Part of a small language model's weights.
Size: MLP 448 SwiGLU, vocabulary 8192.
Architecture: RMSNorm before each block, no biases in attention or MLP, normalized queries and keys, a smear gate, capped logits.
Training: a variant of Muon for these matrices, 247M tokens, 7538 steps.
Each number is 500 + 40 x the weight over its row's rms, rounded and kept within 0 to 999. Layers, rows and columns count from 0. Numbers have three digits each. The size before them is the row's rms in percent of the matrix's.

# layer 5 MLP gate, 448x160, rms 0.113, rows 25-38, columns 0-159
099:493525497476451536572522503511446467594544475410450475517502496457456477422489541476491484482496571595479554499530489481477470504469524478578550435475466543511501439484438426498491491539528491559443432539549479424515484489483427514444508465563542468482506471504530536530452474550471496539546453503486525470475476533442534485465469508528429415502540533551487441434461467441511466515519490453475437505558439463486503532531471447487455452488441481500428544519416513481472490443515502
090:527538523470467537488570519546473475496487510515560479577517458501509513513494466539523537470472507482534503473500465497463530435475473537537490546493544442563539465570488502443463502567450535538471497520465498578507484515524467524467511438431495468494473533514491516422422474558515569482501506492475493583383450503515475476499469520551509470511517464523552508544456406489550508490433523536530434510514472505471562545442528512477520539480599557532545493583576443524462525552556603
105:465547497519461424463483504547480461509449496539570479482565534498500483473502527528422506519547521483538486534453402544464544543501496544603459473550518484517488525541530571460534524457600539491545503416488465454521497493573483454494501506479518558526474459489409554532473502545489549556468551515510500482507506393515466481551555536493509443512508543555423466497549525600525533500512560437496438487491505443521459518468483471457500452529496436543567483548517483540476540519517515
106:507512439471453409467516499481502466543549515486519431598503502520464444547489447535485515495523565467492498554510566515537497513531499498564548512486518492525496530530500521506465475465485469504537558535447445537433499518530492569529489565495577476465465493504484491496546501482508481468565574574509525501403524527486565454431503517463560478508486550480433536468496508515542575536541490529489543495496461464475435470505488531453483511540572496516352407441510448501572504509562470
099:457491439444516511476513537561449499498480481426396497413463476484395567465573461528498533516542518468502456512489466508499533505549508488520524431456492571489528565489512421506540508439500528467479460485520578450489505515525531528460561454494484501549517569533481552436529450467496489543472538502467437448470489506456476437529479494504540465511441515573486464540553419440457474496491483435443502495501551537539504489536582517503477542612530473507535482514497448482498584515506488
083:470540528505501535492501557475480557511457511507514570535475444444495478543511498448589492483537502486505505456448548448513488499568514445551471460520522495454464492505542488499447429436463513473494482580536504541505435531434449508443552514515568407492501447516492438435582541454529484565510512532515511470514486482422587521536511494534466492468503537585575482496500522570575555419438497445504524496515522510454508481513565463537547591517574488510525514484515488415519507521508490
088:510495484544489489508509509480496512506427427460454511393453521549466454472488510514414549577471560419522458523496519469500452450563468540565490504484455473546474488526568518479448514520496538509572568406551496488462564476563497506516486530523573502544456412526514484460548478502442482514546502486537559564463548569483482512512533464522509494461542538490447566423488497491500491547532579511523515508461467485474460565484534485502438546595533544502436490484469545494445522475480472
100:443471456519407488520611487561453453502469560530540507452557493545503478496436449470406399565499482456509555513513486586503474453525484530482524558541559474531497487573490467488508525497469489503532469515416497539544500470542565489509495444480520590525478482513512526400492489461496436482510432494509439481504479470548456441514585552481480500465480481494510580426569437457503509526515499461487569529534441492543491502541551500490463490482508488527478489460483554491525527480463537
101:487396567528508575546524417635469519517501509463503488481528407564542494478492455439448505523486495605525477489506542428505531477512512489471529530514524504519520491516490473521493555520461504536458441562501535465481493467459479479549533500517529500461541532481543557476558560550459444461492404492473561570516514507514485461517513527524464563488502495473491457522503463450565591554415505457518490464476510484474491553532481499524534548513501500614540538551528513524532462544526526
106:576503439502519537542520539569434439485503509426499518543460442488471469531523534476476411480517506547534485479556522482500492504633473591504478497438551502504506429555507499494461487539449440509510385479537487503487499458500468499539464496504509419541523516452507466513474637521494531544542441524516486512532512484518468503509476484581504478499539424471473514500535477537520567456470540503545514550517499492566538457512465533423449485478497514433481485539555552526559474440522519
088:471499385479470478513496491475456507486487494451525540460476432476567514460510538465514542506484580525519578489497507532515535501532502598557508502527566461509518453497507455533545575567545493510548488551566441469426471449450492488472480518474549503417433446501486563554500457523492542534562499467506533484538497481495468511532438475473522457462562595385518488467528485487513489519502529415479522461513492512567458524515443419492560481476515506443481498466496454428468513440524536
102:530421469523538547472521548573551497568529487430529484501478540580424489524524515501494547555482489591531516554440497546560509547508491533470507510508484489485572506456513476515477495479485480519492518489473460434532434505537513545461575541414542482452469512501490475572487542547541477498500498439470498545470606426478533431493478497582509479497489499491566467514545566523549533510556507520520543440573477533441469449555507503496493537518451503566501470511564547510474613519486520
091:475554493463511468499528495448515538495561525580487533519478473458532515561474465512526512547542503456553601450451495493460505461455544490464532461541471474459478501549512488533546502472561460572519438541503557507547537458508563602491440520470580521498473504521506571468465428502570462504490523495554522505570568529414487548516478498471551515548501496515495433532586575513489500519520493531494499435436473407474443534470499565519494543436450531554472540492524498518554471542537515
100:492541498503475563494442479536493535534422530508562442364516460488459537433448483513475496471548522538514575512514553519510456505470491527553494507448487509472461448460499488481464547506516462410584496515491597576507520510429439490439523474523481548506442488457520486531483525462507523501516573590526514520478493470541405542561514515568488479486477479449563482474503501536522505573509544504474539510498430483528475588520545497478456502468517570480469447552482486548503471467576506
# layer 5 MLP up, 448x160, rms 0.12, rows 25-38, columns 0-159
102:510520437541498489500501461452526503550524451458497487560501491500495545482532502510473430502525522533463474441556538513562463520579467491513469555465525492493590534506431569518476473474404468518515507534478509496445602555464550464535468509473485529488561609495568497486486487441496504490554418530450438474454375516506492482473492521465477513516523529500509534516527396402492537513515485497481562509511528482460462478495429557502527523492436448473537484528412542498486477557509537
097:502474483488525430493537513506543491444462461529490548480495485561455541609556554479485510486439425555536485546512521438544475419538460442496556531464533493499478543508485490496467516549513576513500532482501509523500438521502511554523551519483506527575439418491492531509459495475476542498484569487500505527439451562521491523457544500471510494509382499479445481473525465532493465471493516530566483586422546544503480584483491573397534592524531552501474471532529441527465496503502558
105:533416443540484528532494541493499510493510542510544492503458527501461538488606579520427560503464488448473493560513428566416555452529492508490543467523509478445543487554522545496553502469517467461531490433493453490484433458493494504516507492492515503513556541465556541573497477451537535539517573484541526431562552432460538450490584500442505524517527452468423547501587518570493481560459510493492468464476434445543481421512524519477530432466466477523541475496505500539486451504505556
093:462516481386486467439426488506458462482545514488482495541540398508512530441495510591525523476475537486425544511553509528498441497501441462552550489515501535567519485574518501492414507498472537466455496548506487544417435505470522543530542519460495492510536469485494489471541509490546433480499468512547523509398487529477543554414495516533524497504485495494476530516527447571467543514500481490528446450455437474404430580496486578550523530521549550470466473498486479435456456498453490
097:480574465452497498511511519529390429497570485484414508416450457462520437547530407498565470494467499421479443491484445508501522511516545446500544542395548515452477555529501487510459555442439543513470490510474506508538441558556503503484522483488513482510480494595507566492501474496518497512442534453525455533526477466458497475556487432534553432491507506561491503443513525538530519523543523465512510492491518591489413455486535554504485527575481436469483488554446449515490528529493500
103:535441490572506463479521529612513537480480500452531588586505497518513478440538548510546437553469447534536492514537538522428513481434490538421423452546555481511486464512472541436562440467514593530448512506510468484541461529457524535516511507452560439491521473462538475406603483512505530545537402502495538511506518477433461501489496518578540511450499475538510466469457506465559518481495495519498456544462538499449474480537519498498463489485593485545515490476502501477469477486566487
094:581483530502426496501508491538503479466569499505475537513526467465456412552573469520478459491497520468521530526486516445563534458498556438476463519457528501544541503569437580520470529484437504459567413476459519476471505468482474542537459477524530530543489510522493519496532474457497465479524489442475428442575523418482572456502505501524572488536459473507515608463514532534448467520562530444461502504490496578481523488500505580508463561508532415494512540440433530517456469566515441
101:534475501411474561524568545512509528580453523483546484525518481451497444494477485470530468536503474431466527518513406511476526452524503492474455526547548480487476544403500546445444518521519428497443436517538477505476483541520514494499533499519524494429512511468511508512439518478574493461486457490525444468558460470476474516497438484534554480500459460511397493442503476480562539531450498582509424508518445580465531504435422534459515491537590450512492402566536502529554484473478478
092:481517510529530469534485483440487465580475474531515506450530466528482537516486578533594500469511459486446495512459453386566557568509562480457549469493511427508455483472498469425511456501476468457512483495515468463440434480511515497548522550472480457538474490563535532473525532483483431461460594493490529480495602555535573532513575457512440515511506473545461523489480446589515532485505496564501510463528471515516488483480551481556499469515468511473487538579431568530457472513488405
103:528529518454522527468465501580528580561548478478466531477487476520571481524511471480469477539521558473510556518542435487524513466452466499477441498498460451513577540477520491493486436519541488527529470575475498476473549418485432518520478507457495486577490481445468450509468496523504543508450500490557486556555537514473414516493438516596563488546501529519459421456445531503496511518572535548504470459533477544544509523466608468508473419526498394530516539552543526483546508475529415
096:566458446595547481514514498570461564486502443499526447531522458438482530529496416524496503536514499433507565593503576494481549484465564480537451479531504542441504510516499498551469522438483461487487565486545495501507523511436531535511520488458505513515540490477553482444504555507566484471450527544457479546512585523536502530484567474527492489461517469521504526473517448497533553598421467531474499394559466433479522524526492490560540515510541386479522490549567498526509542459506458
108:533442496454536512452412416475483458515493532475527561483449520458480533541493479480493483499495538532418590538471458494539540521420494485493465452456504478559469513505487492542584541500524484474508535473520486515575525427492486472493568502529501501488510540470483447562564535548529435487438472526487480563490547499498526575560479486424512529525550421497403509557419530553484530548483575489510435470490460439498508519572557509481543522456555464512443492533547536437468503495490532
093:430511491519473482480537573467490478491470454583524496459487518503494528496536525513457479598552565481439474531520489470462562441649519510542507507490521504453500445426487488469482543500561578501492579543580526589498486474541533410499509426504543523539559499551491529381495506445497540473519516538483513458500460469508475541454490530494440493444466501504510553495511497560536435445498452460487531536504458477493529543532468482539490432473476521536522423517481522489535510450510489
104:481578531565558510494532494497529493459535502508492548504515517512508533591599480429501437456505449568448472416528460468467464470502542469473519476511448473465510546501496482535515546524531472585492490441549458512477420461482493551438494457501506534455483532557527482486530542459477524517513470483465444526441585455393542462541620532544467468530536523496500561528516528504448484589536511474523474505490466501523462565500524510499495526465584517495509440507534438523451455544501553
# layer 5 MLP down (transposed), 448x160, rms 0.0379, rows 25-37, columns 0-159
104:522461530508463485411538509499492536524531514533502581515567520552490538467499556537445503505500533427516489515464474492515513425442506534488484468547443553498475463463481507448556441540492502499474462598440468457468485434639464481481498520445469486527459469475472487575461541524492529511488456497585488475529505477491501533624509459563456462482520523525428500472500578534535505438432526516516445512509532446525468463526520486518488449512516485475535440515545507576486571518434551
096:534482516436620505481436539534542487449520477546485506471532454504517517487466453530437531457475492512456503511578509503541398499510484507393486485510480477510469477490437463497468496515446465456555482563578477563510474560499584446444484545464555456438455483574511524489451483496514475477532472506529504560455462519490506541503509481498475464445526580522495503517554526476508557553494513482483450425509523571452495548486481419451504504550423435546567450472435487497490542545496475
116:507558528422470509568491506464506537489441549456482534520552474410489449531491538525540497485474462522514515485505491544436534443464462492415643547466514568506536527466479508506434462489481531497551492477480475462485572456451519519450458461456542528363521426460444518518491513499465472523463519488506523494467518478509505473537452528468486489553543511560504412537496587535500499466503565616482492467525495508515480458463534506457485528500509486523468487462506475603518534511485553
110:465445510576505466480505496515466532524536517507530456496439471544512405501445547540550475489431526527556548509467460522526474557546412522541543552480510539525419458408469524499429565446609498559493501473515565507502463478497498511527471503479505535578451481444495469483570496484467483460539524544512532546510515490537540478492504510485556543536554464540524513475488480513556574560477501444516470449530436534482535432532525479474490410475563486449468540456498521462448509556432544
103:545532515572526473515538462518458481476551450452596541539493542585448454486414511469470532494521494559461520541495476483494477438413542447490536477425486517447502514560569543571545524527502507547560467489501426577536495460448469537507470532419491515469524471527429402525516541485444492488486493474563532491496439491484530545512439457583508428486471487465517492455437545507544539470546508495488547492492475548512485532475533503485495474475490449550601468529532500510516472534536541
094:478495444485501568471518505424436495553460537560457479455427438498578483482478516486480485425485514548480479462473494502488522469481502519512397478483477537468498543494503551451466492473430451476559496516540495441522540473432490478440482462583445505517463518495515463511428534401464499441497548503416463453484520491607581457477593446474528563590536499450485493570483519461497531486503545517498515532518497500511519473486514541501542542511411488495442491477492474502517572540465522
096:508514517497552449565530527437525472456477478494528469466459616536471518467405512444489595575531541436483509492510522500495494466557531578543599484502415540525431479515514512553516497497446481546497540496537490467463494512529504509465542484444538439501507395516494499479593498472497500484454574459541537532470459494498473559533581505464479480462536497448489504478483465488498513489486531513510550545468468485472484545452503515432500476476459539455475474615560483450491567431494500
098:476550494447504544509401441522498550464531436479545448530434514547452494520496563505509423478499525509497454564504572504517517497545505519474355447580511488501547467552521494511460472554490491495504471400558548513502544466518543477553486530517488496510465537443432537525496548478455478530528475495477535475501510431468568548500445435588533527514458562512531512530426439453483533477541494411531525541508498492487524481529543427525518501489497486515397513492490498463472511533450509
096:553539443437521454490411521493517573558508534460456518525578528520462481487534526530480498564467462485539471535529531503477476471456512382493511452512485546435469521448499416572542457514444491509426462541493501484531455542549464539427534436494460460528548502496480473514513518445619540530456551513518456519464485456524486491568522494468480513425478500444496493551538545421538482469474466493485486504431442437578528554470558475465500536466474507457503501471483479454473498506503557
100:566553538550465480490447406466483503531524562523509534436546509430479525511440448470446474550487543509475566492460436556475492513509484491511440456462541424472511484559489519540535484458483497511589430474438495513509544485540462454514501546495543449607511453512485497493505521529535509505407500527436450531453489505515493627577506498528511424529473540499521477527442468527486553555503480547456485505552471504587486516497527504472457507506563485490456527521525570470540549449517457
091:520472450475490470454499525473468467526459510450475465448475435477532505417478532536531507505484484577487579488462474614454444446529562540559486502492486544534465482509476508499494575504524478497537500497555447520473482465446537505525478538517524494485387421510553537530556464493460468538505489531494517510558458489472478547526481459378505484476576559510511462493527524530540482524566508479444465471515532530587489497596501525489482491512498508424500501515500510481446590612508434
097:491557488568409446405490515495515486431551426491520540590466491529540565501514508539504449526564474444462443447491484491478465563563487506485477501535489518481511531573510530499516556498498501507510484496512469457512466468491501438527528451565527480430441477543569482519454505496484453502453494491504407458463504529481550506504482495504530496447505535555500525530503437589532460455446541502484431449476488457623520535485501518525418434507573435544561486501532521492507489471436542
094:502537487443561466532502500539547486509477474393522482529520510510462513521508524456477540570567404527526459507534521499523406501450551491433531527498520569509528504506485361563513515501434494491482513488501479499488491589529556562479467514512489488476489404452491547521475504506517502448560537537432577478525491440478508530441532539489498514486572491520512501517464507470520451540547447542514521473538487433440514447457492518480551518529540423473519518513446525575493556541440418